Weights of a small transformer language model.
Size: 11 layers, width 384, 12 heads of 32 (4 for keys and values), MLP 768 SwiGLU.
Architecture: rotary positions, no biases in attention or MLP, untied embeddings.
Training: a variant of SOAP for these matrices, 426M tokens, 6496 steps.
Each number is 128 + 24 x the weight over its row's rms, rounded and kept within 0 to 255. Layers, rows and columns count from 0. Numbers have three digits each. The size before them is the row's rms in percent of the matrix's.

# layer 7 MLP gate, 768x384, rms 0.157, rows 465-536, columns 64-127
100:120144132120140095121121141163102108177107104137099152128152149136125110130119104077090148139134116125113144111120112156129135127160123135140142105153160155141141170159152130154106141137122162
102:126131132134110127155178126127127119116103165104149089065141091148119105121141129080089132095099111131197153132157110151109100141107130127146113095120112112109157124129131128107078153119115127
098:116099144172143142165117116147094097133079141100156111131131094121104110117126111119161137098105166128113103075137135111099116130143123115188151163124090129124080132117148093110099114162109140
093:104101135164138095151135136124105116157143104093148117136123158142134107142114158096145134090178084084136105176110104133132117109181119150111067121138148152141077169151054116130141120148119131
091:121171145118095138178130134129123128143127113110133126124126114105158133172157118140230099114156110115074129101107105154159120109123122090120159150165086144123102097133110121146127149180131133
101:102093111167116087138136147151118184162087140164133095112139150102143154128124149164191128136137107128106153131118146149164118129160148116140121123147114133119138148151120090127102113117123091
100:104098130141091178142111131136112149147129123105142142148123164135146149142149159116150089147131169173103158111169158170102123150093149134125154123132108125100114121134098102126133133111114147
102:168091103112113106112112120109117161122153124135122111081094159126085131159107130096148123135145128130125128167130110135150120129084151120122127143087133112156133128119170127142117131129089122
103:104140119100131139094102146143109164058141135169183121134128151129124143138120129169097127108140150146118136148180110119110132129099152110065134146156133133170148128113107102129115149142130151
093:138133114102136154110093124107116126094139112126092098115063137166124138126157128124115104109129157106147113142138144127135133139119142114136132131141093100113116125109142115108169138117114127
092:108176121113090193120143128104124108142120148164173125098117151094162121112131113125134131115100146150097141140130133092124144157116098156126132153087117160116125126148105132179128084099120135
093:139127156141129170135090132136105145142152153103138111134113115133135152147115151141177154108144110124190139147137131123144134162130114127119147138126162130113107082110104087149124136112073123
101:151138094123139141098143142151187090119152125152137127124111109105180129137149113114174127126112139139149092137114079137093136138133131138135159117101166117127103147128087105150090107088127127
096:094152116089084103116122144113137108128116134113106139126146132079112114132122078086145147128107157157111109096151105107172119123155148165154142150094085121108156161137115156153132160112118111
102:138138117118152100125150150143127108173122092105143134126144075142124097161111121151094125136120138121103149152135123121126135132157157161115174155160104102082145097073134126102122159114112123
108:115178156110120113127132140143146146166101130136155140166139156116119104174103103187094114118125121142130144152120090129115125089114151076095169126120146141078132114100120104150175121141138119
096:137150124183117099143108129135132128102129142143127165151104080170136120132155132116136133120126143124094157130145117200143150129151126120151102140117106103087126113086133109138110175105154100
098:141165174123109129095159153111087129138096079124123159131132125066175108102116120140090098108117143117096072151117151121081117132099149136138111148090109142133128097112129125127115144128150142
093:122137122095132144138154135116139124150143094104118127138136121166168136169163107117141149165092135072132137148166116124144155124158109173145152088114134106136122129100064143131096116123158096
090:137163111149144128133125151165111133146124109107156115135120155104090107132093128117126145065109111075143197138076124095130140170137058099113118101110162165129109145129118120118131153128148135
097:120135120139097082123125139195127137168100122161127141116145121120115086137110126132119118152107126144134109078126112138131154105090154118172143123146132123088129112143100134110112098153144096
102:089132074097112135187148098098124136111193123133128119119127163094148120104086163125108112088145164141114181122150123132145141155139143113092118151128108140155140191144115099145122112100119123
098:104109110116085136113143153137127147167170107142156143108157103165172130158134161109106138158164127109134123145118107129149166144175087101113138163083139134130136104161140128210172117115097115
107:091116111123132140147142168121134124147108116129085142121116142123127110113100142111172069104128143126115128107178120091116153097124158147126117184131150109158074106165102089128118167169109118
096:137148180112107172092175134107144183146090128186134154154146104137151162125118090147168119133174085137119145136109130159103134139169133120077137160111112147096149128125087113136125139107134117
107:141137121143119136131087119146087133131137126163104139101151078089120119117099133102156097168114109164145072116159138126112175128134153126166164141154122124139122149139074127148142115127140136
097:109091146129139110099148142156135129134169136079120121134172098103104126129089119118117120096109109127134131114126117084087120106160094111117142116127145132198124130094152105111157086118112103
124:115135139095142080133136127117124110135149103133143162117120159112114130095097096105111118100083178128131137146138130136137113166128155103127094162132172112152127155142138122128121125105090118
099:132152164157125113098116140132124152116145188176132170125100153123125139105097122135141126129174195136115109139155086135132146111130162116154128118092132157135141067139135119126128110103090153
117:116143139153124146131102153164105094148161129113156132141152117117102116167112076125105111124181135126147116134133101113122092129175146138128135155093132146171106134153184119112126105124125118
096:078114142161128097109172103138137094095084140119124132137182122108094099140143124111141110075137137116122095137114126160153119116152145115143158127113147131155080126072108133117136146123105144
095:137124152127140082134124127158159100114087133141103150178122094121114135108145123131130126110146124092126162139082113139105117125144117100135114128124122128100138163156122098124139128138138083
097:113087143100120146121141127101127174146134114167094107144080155117121119093145081088132124174154142128122125106108110127129124149136134146121130126163131096123149174120080188141071086147114145
102:108153105155076149145107107158194140159114144161135112088130142095127114137097139124173118136130161114130115112103129147096130131119079128090133112107136132161118158092147121143127150157143159
095:135113115168144135146101133142141118131118116119183137144142119116098118179126094118106159158085131089131183156167113089142150140139071132116114083157135145155115181140120147114106127139098123
098:109125095069099117122150140112125101132122103113104104127159140129120152159117169161125174135148132101143114117113149101091128155108132072151116118104148145092147117140088133159121179116143098
109:143159142110148096142116132101075164139138126128130168148119124131102123122140127099103097172142127146099112100136121092111153128136115107143132139144118143135127126140110100099132118128085113
101:107116102113103133089146060142118124142108107133124163170163111103104135103076153147093175167101130102139123115137074137109125156066122147118168138141115107138132090122101179142138164134095146
105:139141136152098148135126122153140228114144101124156144098136125144111141115112152107131124110105110170126144123136162140136122133114132107138119125114136135199154132126149121085148090135139146
100:138128133124100114130087128112137086113131099108145137127107152130073136128122100117102088097110130125138098104106141127137076138148106152155130121123132141134116141095142091112119128078149130
108:149146139098115152141112138090111128107135151151145114134105153128121139148141133138127126168166124167123120136104105080123117115107071142139142121150098132150108142126188119098110133143105122
095:127129121107073141128150131140142093092080147145107124137128112152110115152106148133152094102078131105123156077118144123121133099123153133168147145135123141093106136128172105169079119146133164
095:123128156154128141165144163174113146121126119166066138151112138129105143129130110132101107119123138100126116144084129121094132090126097104158159100127167118132167178150151113121109175095131128
106:118153119142105112117176187098145148188111165150144090121113125109098118116108143122133107135167084100116146119140183116149136067134107111122137156111114115116112136178123140139122097128124134
100:173117116111105151175137102128098117123118104153120135161136118124106189156131080122130128144103118173188101159128140117070152112167120153136143140135150135142143137119123141153139144105096137
103:089088068144113123170142103160139124131115156095155150159141187112116146126133099119105141151129138116145136142117112088082104152122140113149144086164160149127119184109138153097136126146098126
091:120112171097079119161120155093158132154104148124130118134140094107132120119145133099201132123140107119144092135168107136132117096132111091160165103155179105166164160146137124126116190164116105
100:179130131124134108160149118122144114105151154145114125134112119136190114086136145138144112131124125105096144126146137128105129145116082087141154128086122131121098104110104114101112106105139112
096:127117092089143132108114154131136123122136140181080086118151135112120173141183157121136138142132131148139139149114119139105153126115154088098148103110178121170124097156106100128114121132037171
102:119080098146141101137172149132091100107102150129070121131153089135172133137100149099143101112099143176101080125190126139124146166064111132133145132153116143114131143115100127118109133162138120
098:114143135140133083155112129146092170099131111109150140152133138094121095142155165101129118105096079162141122139144139108124154074128078137136117098137124137137145147126137098123110120109141185
112:111131157120120070150114150120133102099114134138084101105098102144107154130118102138083121087157110127155098079141114169097136105086107131063124160113103126144137158136074079161145089103162119
093:120134111147133093172127110079145094155104090149140118144091135086140155124095129145177129141161106130150127116143113147115122193127103160146142108103159113154141132116129130105115100125153092
102:158138132145118108099149115131111111168137138098134165095160102126103162091100142167137081108149155128083130124143118159104128122086131087166137114124094114129141124122110126069069151144138201
105:113106119144076156057101147155146110174115073085138114128136105124116110101124116169131116133095153142157137170154145124157146115135145161170116102165119128139137136127136111079106127114100124
099:116125137111165133109112121165142146139097125119124172188131107146124127125155130141137120145146130157099103176145130108135146083117150102097137154156117169124125162128133093115106127135097139
104:076109168163129101125082138170091142159134114098147148141139115104135155108114091113144108118106159177089125128089126083144152083116117080162141117096115163113122124123120079109122136116118142
103:132115123126087087105144129123146101130127122108106149133143142180140152144101101117146116083159132135155106135160124080161093165131150147163137113118129138149164081143083144142131083123126143
104:121120136130172115144127149127118154078137123126156119139142102116085088154100130122142163104152144138096110120152174129112132123102130130103111064093097088114163170126151125105106131124103128
104:104122174145119117155137103143112071097092170133127115090142115132147088168119144144119166098153152092119153151080134116107098124141153162206099096094114108139150158126129106143168126107125133
099:120138144188147110161149142141098113154134143116103092103141139087126165156164110132147161119105139091154187106151146143144153130147115095118142126144132114112143146151111168129095145107153120
098:119091122161092093103125110165107099153075122128159173125123155133116104115120140134129141152142190108140137148168129133144135133075129163141117137104107140121130111129100146118085175159111124
094:139135162144154109112138125143132131091159125117112131120116129138120127096105111160126114071141128114112148120106111131107099143114106140121138144150128111136133081119112140099123141129148110
105:171115078162128093161128154163097102157124104143156119174141125151136102111099154103148108080151121094120119143137143084124136122128112081120160129143136135100153146126142098116104137115155093
096:133121144146139134132096141156111147131108101140130141134098111110152142115119116136139098138070102164142102131130151104149127176121149087141119151098120130075151159173151133088101138141134120
106:126129157126095095095091103136149132140147128112114139128139126142152123110132147152140094148157141145132146115144124156112134128129126119141147120127148080134174131132096118129129143139110147
111:134111137142108119087145139105079131155172129164134161133149141133136170132163170140154116125150145158113153138151133095106109085131121142128179114128159147131124130115141104138166113113133080
099:128138138152098121083151142102141147121153111151112146119145132171100105092135167153055073117101117126141145100147124138127086145166105144138162126116143150130089161122073143121136109121107130
098:161110068116096143114144140163129154096115151151109103172150112076105131085152124111133150158186149114136175121157144112150141170115122085163117090072128102086168141140163130108118148120117133
101:106130105087140102117118203092123171128179126161128102138102126120168146147123106154135119130129130162058120145116116127128102114097155148148090114126127131110132091099120151126135155138159121
105:112108077133142117109102150134115139123156120144098086102094104133091193116176109109181125116123124117098104115115157152099130123143095105156126130108136162138158121156142150113119126127070141
094:118140089099130139160151124122157098133125123134131150212117144168099101156119100158132140167108149127129110135168147127124125164125104112127111123130139154188119155112088144071101141171127145
# layer 7 MLP up, 768x384, rms 0.167, rows 465-535, columns 64-127
102:170106129114127095139145126097143153104185135190124092138170124130098119144145148108082137101166120111159137144075134130101108145124129170147141164118144091197155160089096095071132137109141146
103:113165081124125121150149104122117101115169144140142139146132155113088159131122088160177123177168107135099147115116115109103147085150090142109146114163136149142082097110127106175143133109159108
096:157179140111113144133154133112098147161120118143133135140111111122137088137102121136134139111089133152132140148122127159149156107172164142144168119061177097124109132169100119127137098124179100
092:169112118122140137103152123142137119133097111133102147127131161070123110106089095142079142111133128164116146142152164117093104117060090122135146112139154110124128128100173130137132116141131205
096:141144124136117169171146104062105109180144080108171127083086126142131134129139117154152125123097099123138143132144152127091149140101158120116123109141087133119103154152104147117128118145155145
105:115107158131129102082108144123131185115107167117152145071115069110132118140144133136107134150101100120122094122154110121135106095074147128118173115145105153135132109131065156127132146073119127
096:120164124105154161157146127146162134086163108150108129097132149117137121120109149140105113070123141070124136093140096105137093145118114088104147153112185124142150107130136141144125081163095157
094:133126154153138116133154127097140126130134090160149166139085135104121143137138183125103202118110140103158109131145134151116139109109110147100102126133134140141112132102042137103130158139149143
108:134148160142131149104137130158131155108150121134108154126167127112126086133109114087154163098127127110098181117117160096120138147131150131096109096145145140116144116129131173116112184094098106
093:131117107118123153088119070146175114143181139133149151144126126092111142114121137142105121107193125156098126146121104089083186118107107098119140130141162155158157090165173108121095124150113108
097:139106132131153138140100100121127113158156122122131091140107108124089104108110106123188130103101133164152127120148167146117106107110163096153148189130114119092141111117126157148086121137142100
097:157122130088150090187143132135111148111124120141137116145121106085124116112145132091149167130131118109138110133137125142147162132145120124125146140061139103177125132132157111111087139082159117
103:131151131178115152107130115096100163115153172145104146115127126181090164109128124160154167153140133119110184146084096138114130087081102140125099129132098105138095137114119103159139138144115147
090:130066098152138072149121095105128126102116159123121153087101130146102140120113146184158141122124140133097133139140165143117149163127128114149081122127131099134144127114131138160146180184156138
112:171108142092132104067122087111052148113134157152099129119154162176146136117110102104143155126111065117136137100170126140141122115159152108148090153164138133130131174116112147132126116103171107
102:132136120129095113156082160117117156109064125179110133135139134100141126123134099118166136162158147141151116115096106095122136115143122095140114101139126151124107150163164117104096177132161139
104:111119153126142097125099120110155088108110125115130197068161122142185142160135103084129157143133144109164144105151130099144165141152076168154155112135100128123070103116102107123132148150138119
108:153139120115102162108107143146107157091146109100126112153147163133174169083121149172152113115120159102116095074091159127102080117113121148140155145138151151148161103115073151136168118103148104
090:118107095122139149121139089127089088143132139104134105101165153109096116078113102127129131070147163079133113160122151134135095114134126100139161100149114096123135122088106134149188081129111138
098:115143126099149111138076152157166146118098099122104103113133116162103122139164113101177139169143170145146055121122094110127108095106127141130104140119125154141147151126097121139153111118132110
095:120092117123123122109166110138070153146161141127118129105144128120135112148153148105106114118128155110102122100119103173134124103105091127111141147161104141109134124143057167152144075115091118
103:147170111125117119131151124115133122131144169158128122127113120143171131108169119127092153151091100107125135116105129134139123119154127172113142106094109100113133133156119122125115153132137122
095:144124101109135127141119084126136133111091114116106124083171147108165123170098126121107132135124122101127139151154125123161100113114115111155114131074116178113121131124117108168154173119118148
112:107104107132114135128139112157135139117170085139127138175156162116146122092122136117163080151139112108119098142138125100162158070150151153105128126119150195100114084128078126145087115136111104
095:159118112156137125097122119116104135171161145154126108143169116138135134094113137176109100146141111161126145111120163123139115173127102119113156176104143123099128097118094113167108124105124117
111:096174118121121146142142114097121129137126107126129145115150101155112138123172187115136128138141154119094134174119134124135156125137115159119122127135095172159133156138088138147154130114128165
094:142107133114144133160152126098138098140155180108087104119095148120129124190124103100128137127112081114170089111164072135166118161151139119101143084126144140112119111159157154123123099134144129
122:145125132157143117119120160125100093110141112126104117163121111144107156153118164150125130142108109147163172103111146065141134140120106112106134109102088189101154117139124128082128127109153149
108:162096122117107103104080087125140131104116133107100125125113099101194135155140118176090126175081114104148097106132103137081139132145143120109139161157077099108108156173142123125147146147116175
115:112124107114183105134162145130128155129122142130114151150115123136113165120108105088167123164092154150129131096131147137120105141094098123168110129100152109105126114111098108113156143125168125
094:143121073099190138096163120155091138166141141117113152162142109141080115163126112128110132095158129089126148111120118108112121123139164083151113122111117111123108118183146163120147114113122149
093:131154132110112140102098120126153128119126092132123108189124118124146096120122137130143129131114187096168119105147142108124141114122143095099128100130109125145104095119117127135130136115101142
097:138145121142124124124113157153124132123158113152168157137052160109134184157139131144178131107143137116101105112133103134154170094187080161127115169114098139098125142099106169137117157130132133
095:086124143099167100074122138125094150142111136119159114182109077131191123082147118102135118114152145128146100068127111135168142125086148139149114097117120127123132123110101123131143072181102128
099:159074096111140111116106130105185136124151095125092142103087127128124139129111123151118149157161132135122150107152113136132127091120115133118100122111151131112113150107079099125173165160119125
098:121133077104117110110139168105139150109153132120140105082161146139148139148162101105170105112159134159138149116122135112120161134175152118148123170108146130136128098124142121127101115140124081
105:094173095154145120130118107102136095126118151091134140142138138149093071166105135142168116082128137150133129134119152079150113137105143109135102183128093150158131146141138140141138138153113137
097:115082131157137126143107098107088131150124097132134105132131126128163121133121144109156120155146131152169117132153145124159162125124146122162124113114124114125084133130139135158115145106113114
098:073133108153094110132140123123200162079161133171122070099130129119102118100138119114159146092075153149150176084145160146085173104159128098150130114156121099120120130097146148138137099145129157
100:189130146141143118082171136152128117095165144156155102146107111091110139176144179144185158143167113147127083104150114109143153127173141109123091134117128160103143149072176132139181091116128135
104:115130116151139103166150137156153151135116116092138097111139112118098109132131077147112135100111088131133118155113099156164132164146133115167147097121127155129084106127122126153131135117141130
103:139145141164132095124138117156155116108146131120118125139090106149145105138128174088158104098152160153173140109114136100140098111115117119146111092164150133157141148126152102101166133123118113
100:146110110149141121077158159107159064146090118151085136122140120184122161143092114104155136131099142129114179119120125135172118124158126134145123122139113135108115111155114132166131127127131117
109:169138122165131108156119093164129145098097080146153166154131160099131184137100156109131129121171133123140161144094115117120100143139122137130115129160135134124130133103141100097089114121155167
119:120085089125100146139088102127152150139130170146174137080123130127122164137136128136109127129118140109147157108103123138130134111113148126131118046126118105141108084091178092095075180121149127
097:154141136141069092109146123139106157109155122105146109138133134101165114111171138101072128128096118158097121132108137128129087114114158175131141169116093109128170121133159128100102110121158106
092:104096127170116111124106119140091159103101158106125141097144109120116114120121121130067161111097144136083139109121117144144177114129121111107165137147121118075208102082116138124136109143129155
096:108122126140103112115145115111058147104128129100139140111181123133073134176145154136113099132128129147114119149127086132108163076114170120134114165115140173120148156119116071115157137165121153
102:135104101151150114134137108125172111118120107142169120185116096171168115136127126129114097104147114168101136136132151177148148117142156099135110098135118135105115092104104117142149120163162137
107:150129155154103143108077145132105179148148114131137089127152125127145146149190108099146160145136092130115103139165177136096109105169092132119133147111104136142129132101145162125130125108160139
103:132112103118127121157115117137124127178099159122115080083083136111080108159137077152096119135113132188111100120099108177154133122070128150095118128107161090108137120082124145155195098143098128
111:116157112140148183086107134071158179116142160137153153123115120176139137152142110149111116161143159147087126135143131056102123113130119108147130127164170137101108109134117163125093161160134132
094:118082113170094097145110109102105105178122142128127142130118123143160135129132139117125121117130103110160120147101191114172152149131169134144111182162122089159116096074147127166132118089139130
105:114162138089102202091105101117113127115097110130139096136151170106087120144142122103101127145152145152111123152115172160102086164151112138127110135094114120130116188178130121141133138142096145
110:129101123148130114148126115123138151144128102158142119129085166156150135154119174075101135114141158164133116127153108157121124159110104078083126141165142126100105125107124106115124151127129157
100:136129153091111160154102112112124135151129110147079120079114113087145139142111089120069145116105144087148160122119127156142161110167116157153120148149091099146174151099127120124120122108133134
106:132102151132145117124139118159136168124150119171138125096123180118132176147109136150094143138132103106119131088166101105111118131101078122158137164097122048145105137136105116118101156102181134
100:144146146169135127165094111131137153132113137125129093090146141105179133150129127116115135131122108128104097158119127144119150130111120121135120079122056098142115139122133120079161107138080167
103:134185114124111091164140138153129108125129135134079142099129130163125146124119126133100084136115137128132110122147141160152146145089145127113180139134185142171111108140116135112122136129157121
112:084091132091132137125133130147142128168092132130114156113103111114171105137137119093111116089158126132162120141122123145150074138138124146125105135130139083112141116143108148156124138119078114
098:144137123094074080165119058126145118111159106104160155148166110115118140156135153131117145170135128125122141179124115140128082137137081128174126123128114121144135125137175119083150118171109116
099:128170132078150116159149141082101176122120166148131148138159149147083107141123093117158133140091143132135128137111106128126115139151120110133158123102127145138145150132126093092104101133165112
093:183158111103173135098138137124100150071147102105122124178124134144099123150082125175140114146120097131165138151148145144112111096112112125115135100093124123143172137094097128124126147153129114
105:154135110118144155132128147104151151107113127079111136117123136100150159145124148134132100136142123075097131109130136126127138148126099126133100147067150151129160117149155147123153141124131143
096:141130135149128124126165177139096134179130131123101136138134076140122138109168106159135141166131151108101126126135123127118150150154124084127115127130141150112092169130129127121157097124109137
110:125111193138097128154128098132093172164146143144119158110143107134105099111093116111131101157124089151112120133140129118134133104159116131103134090110105097149140116096123145109091118123104113
114:136082101141126102122139137111129165176136151140117129103120116147132144107146117099123160118128101116191139151149111076123090141083104113131146164127111148115114150141156123145142116143114123
093:139159114104154136099144106124114160117136126135125082135104154116128146120127121089139148130118143123136125144150115138106115094140160126123108133130154106129096120119111101131112139171131133
097:102101101121129070119110121127158114135139129115150138107089135123181119152144132159129121126127141102139146110098108118109106090157134157089136083133176099151144170150128138111125120153113101
102:156108115128101111127099164139121152142135120168136133137124157147094142143130135133075151105085118096129136123114108127142145150145133176119183144138149103104110132148102141143126134125099096
105:106164110145108137133119143118141135109118091135140122103128092101145110109130138155112121105134101163126124144176135117116134163154150127144128097143117152089076112110114112099151116118166108
# layer 7 MLP down (transposed), 768x384, rms 0.16, rows 465-535, columns 64-127
108:146115128096173102113128111112164110166143136094163138127159084115108111110163162145102087122131130121128101136130121156133153125152134141148138130140129110093137152141159132123133134120141112
113:111167126155081133159092176156146145125138130163129137117112122073125123125113134129135102124151140119145092120108122143129141086165131142129177115157164102114159138121142143111108101100137157
100:128165146121138145092121144099128141130120098145159101125158121115140105134106138143123145139135144144139115097155123116082117114108145129113126129134122089117113137098160125113151114129165101
093:096155091090126121118133103127160161108183117098089085094115111138085153122153160157151150147150109119165088128146163149133162136091141118173102162143111143121121141141124147086153135144142151
105:167151159130117168133094106165131136130157116107116106114100167155116134131127118141182099171085182126139128134198129121099084094118157149137131126121135082109158135108115141110122151084155132
103:132156149119133137139134096088108105136117164103112110174147144123123119137166133134096157117106118108125122160143157132131160096071102144128118148168112154121105106114111162137111149125171119
099:110106099145166111205155173106127120151121131129113138106123124135122154095157085136144099106128125138162147129090101132143141117141141115127117124129089141102147133135135142165140110125128113
094:151103121135139095109146133119120138120133175127099129130165138093129152109106119114149135128106117149131090144106144112095151105106131110131130125114156134107107128175155113088096148131118149
100:134151182131131156125131160132149153142154139135148112143149125120125135133139140134075118098093134150117120132192148101146128134101156138148105114161151124089084150123134148157143156100133096
094:115117112158141148131124147100119125164144125060106120086143165129125083156157123155151115113130117116148083101129122077123105153091135103152147122138119135134134108143140091117109121111159087
097:129157127082125081170120128162135149122128119130116109105080119110081107127102117135139116117145137139159124132094189147130125112149135109130123111128126066154125139160124137088089131129134160
099:115164169140132097111110120154132133162145138134160121134149140166127122069104136125139130107117142166135142100153118131107124106132131121146140100124132094166104066103128120125109146127155155
104:096155141162149132103159181115064128153138132120141129106108101107130145135189109126146152133108138163143141109084107131138171143136121128130143136146124153125101146144152145198108130132108171
101:117131163118146155154102124126179118099132101135112127090119158190110151139096124129149155131122150127104164120161150104112121094113178113129154108148145149137127111077142114131083162123144151
106:112122115141124154159164163152108135121142159134105109126133117118171133166142119071145146112175145167141195073130124122133096083129159124114150161132125133147143119111158123121153118164146117
101:116143164111142096134111112163104114106098106156107162122148121135128140147107104145131119107074120117116123155153118125134160113102166117156167124126142143113130129132143120103118168142114131
103:141123130115127123133135118093107134128115076115120122122116159151153164129081142109122167082113147143130136125116122092096109135118173118122132115162146098108163090099117133134124146165147159
094:093085116125169129126159143139133150137128147117153146117139115183073098161147119093126133152174108143142129143109086140195123113131146128112141116132076132132111134099143143115082143139144139
096:126076143154134129131149116152163087127128076136136100108122147084085133138188101111123175160117154096119127127135134162088159120184131122084109137109077136158087118121183099117096125089106171
093:155159130138117135120163109152131144165150137117146148128119108154135148112128141152144149148169138137112088149113135102099123148123148135129132213132138132097133135153167141123131129123164160
096:131143121098129154108141120122145126108165155130126104114106120130137084151113172070124119095138104108132144171162067156111140119168141141123083104172102099105110133146114131091116141125130110
100:123085130077120127125108119122108147092134142064119133124104128137111118146130121173114151161122125088144115116129127116152121137078177083142148121151140149115155158144119132140068110121146127
099:138158121123126142116151116142167140120115106140102096120119110099128144060144104123117110146157121169105118125164119146137127136132164084123135158149146090118102107146119151146172101127141107
107:092115117101164102083114164095136127130084146124129135138136117124122111129144082107162122131093131125138064129130090092102104123134104131103100113128139135128111116085139117117108150181156069
100:150158107075099140143153156152176124161122110111129133073153105140128119136089087146141127158128152128111098155101122137167153087110148106105136112131163135166118100140137195124158161163128113
104:131137148122123068154133156134106155129108131099146142116130087115110130155152118146142113127118173157101114167094127092093114124162108103131160115141125181147086104182095153126147136095120126
095:081152173161152098116126195138167089111152098096145139127091128151137102095112128142151150138104164105080174100144141111110148130088109111154124111117131120100116099111160133152154144144114124
093:127150117121109120139137112126149175122140171114170158131106158123148138165134064112100102167127153103156096097114117168162150157130149095118104129141162076125124142131140154166127097106096133
108:065149110101126095125091137112139136136123071104109101112181080128119110155136134137123087108089165150155135132168124125151133097091145153095115163109115159122148128112105161143140106148100127
114:124113116181107122098089098122166159150119132111118112108085152101147150117156142081087114124098110166167097152128139137107133139084119131115131122116102105118132118112110157148135171162130139
096:120113161174127105110123127116161165080139150129075095142133111128111145147124147128109131124131105080100150111117145119111147111119091158160081115141108177138153131121087144067094104151114131
093:121163157124109104140147134117144142118112127148139146149123130084166114188106124110160153097135142169107136136160113103141154123137139185095141134141145157158123076147105142103145114096124122
101:128111152130109149145129100166128112129097137112100125144084089114081097094154131109154154136118119142140110174170143131155165118122137129118105125130125073112168121128103117144112152128126115
099:156113159131110129119155064113149142136147147124154140158126108118173092110143133117127098071122161120147162095067125126114148146114115132144080093110097157099193126126144158122124128178131080
089:195107111119150125117113122124127140119142150132146159142148110085102161103107114150143138123136141105152144110170091192147113152050140179134110158149126134082092109121126117116137121113167096
098:151155119130111114153116140136114119129131067152104093136109103089158113171094086130097134156151140135139144114161143075113130142133101148138183087129144136142170115096093145135126126114106144
103:094133124137149106157163136115087132099126184154159161175132111087149175155125155152151073111132109130183160116081111138161114148176116090114112146156160146130101099131132099125119104138131124
104:119117114163133115091150138128111123131161081126120145125140090153106123132157138146140144130116122101123123137132072115090115150082114120106143146146148139136091183113135175098142127138083134
096:106104142121122111086108106130089176136123106116170104129138112139152149127116162094067130128114139128135115118128139133099105175124132130138124112107083133098092134139145138154136134084121127
100:138139146122154116144120106121113106140147110197117139136134132127125144143141132123133156159131094143186128140119136125165170131184087119103129145133137143151122110088145146092168103092113113
097:138102151159114146150154113136139112109118124137097091152120131131117113148058141118077135105114094118158115100161150152107175097145118117169088140117150122111166162117097126119165117104161123
105:166090104164119145150158146139142142118126159100124136089117137149141129120114150124092162088096154141142110132127179118128125137110130122130097110123175216138141125117136108101154099155125112
099:126135149165090103154146142126141105134084140170102129102101127095102098100136139145135130104152127104107112105117135123130148157147128131139128128122122096090128165119168105088149140120190126
102:159134099136109109094101136167126126145163144119104143134112142135102150140106144118167136117114087126120092099108131154093169099146151111138129171136088124108138137191129079131114178126126132
107:153122112154128107112134117125160141122151157138121112136136144176156103156111131139109140158165164083131172118131122130146155116115115115131117116110089126127128123100128141078126110126142138
103:124163181153062125143135128155136113121154152113151106118189129148154111149125096127133093066132170114109132129137145140199145130183132078140119120116163100127135152105130123119102126113143132
103:102161137155150179160115107089137138136132146143157101161107110138087120123100120129130159130125138129125127156125107130188167087127125161082150114131088137115179089149117093119118125121187155
103:130153132107107120088068148131126100107131109088119120148158163112144111125150140126152089143124135116182090077136117167090119187163127147096104140152138129122125142091119157127118077111111149
094:120141119114130105164133138089110097116095132119136145130102166125148097118151123104120133135124074134127105128152134099152136133119142143154135133165123097120119109135161156144138116132132138
105:159117167125120093089125119137148130099150083128121175145110141106122091126119175123145140126130110107114117113198113099120112139143138136148107115100089123111122101145118205122110117150137099
101:197120156175142159090114126112169110166083120123127142154124106127122168093120130139114138173138127134194109110140121123170116133154122112110123151093130142112090088126153118126127176149151122
105:150113144113116104157161061120151128134116155159167113110105090130129082155134128127141109107134117107114131106113137117134140105187088122113108152093116100126157123142175124105127162110104131
094:171099142119102081181165127129120139153106153124128089139164090152153114092178127110106152131139159093114110135129139086128112156140142115114112140161106136154131118129107140189131146120081152
109:089160109132113123110129115121100133101181155154079117142165141124099161114153119091146117120112143162101129085116134153111077136118161124157140145127159131112082136162102116137147150166108156
102:131069109129164135144164109098101122121120171105139113109170175107102085132097098120143156134088121158139130122124131108107130160165123122166149158116105171129108151141134099137126152118115107
098:115129130128124133113126109156120061167087135097174102104132141180089063104138147149150115156137164146147123119111143142144112148127144116112140118125123083170087129123118096086151082124142134
100:134136135125092092149108116094121144096108142085118106120102171153128101142089114134136097119149152114116126095129145153161118117162110117131107133101072140094116098107107122144081128107138124
097:102126154088156154148138106110125123159142110114169164155160163141159076120124090158108117090159138110134116169117116074162146124142135092118147165099130146099149127133112086101113133091142092
099:162118130101099155122156143138165140084114097139099149079107145099132123107129127131102109125139125116108126114100142120118099143135117133125110102151164098088163100110157151137093156143121154
092:091122136161132130116122116137146133129106140125109178155101122122126138135165176173137108108077156123109126090129109128108147132142079161095120122086121133147082109120111170164164110174088173
100:148151131098154115132180138134081112087134159123132137121159121116113140060157146167137116119196113060119122095136138146080121108150147107114131103150114159137114167114115139154129126103144138
103:152158120145139180157135167107112137152142137140096165100151149137090149119118124112122095139152147127115149118167151095120137112095115120114131139139094135157101106187114146114122116098161119
097:191146123154182110139150175139133106098100116149151111118086110154132141095150115142107111105137113150102124138150140088146137152122156145057157183123118094146184155106138129122114124168066159
102:116122131106137068087126150103163121146121090128112146098090140116116162108146127161125182146085159137116109130126093092118084130105124149110134162114084103095132173138105116174087137135128132
102:142137089115131106144115153176118140158138149110046146149114121111151127122129134105125158138145094175120092136125124131138122116191114125127071111150182149134132100105115127161158170120138143
097:121114124133182143139139166147103134140131155123136093115122107115122145083082111136137144122148145122153097107118207087109088119093144111116127162128110108099132134115074138089140088154129141
099:129131133112136146138083132134121117114127128087131154122153114077137134132158151109119121100173129137128118139112096133131124113143157100123152192140140126097126137148138126118118085097131177
097:123102109094165107115129122142155115085094106138143129120099130137110143147144150079096142126126168158131114139158103101126134112097117115147110103130078105093131118138130107092097178094152133
102:127156158143122107130130096087151118107110126125123114097129100137150161128131117161113120136117109084137131155136123133137072113133137121118157177109120098129121148137085161129154124100122110
104:161128109119105113142129084127108156106094168089160097147104172120133108103109147098147116159134147094126103135148134130146138118150109139144110147127133196091138148166132109153066116089125156
100:155146131138133149094106111094153140135112143140102153067130137142159115126167133120110143147127106080180155110126163140128143088113100153161084167159139126123128119119106125136133133151136097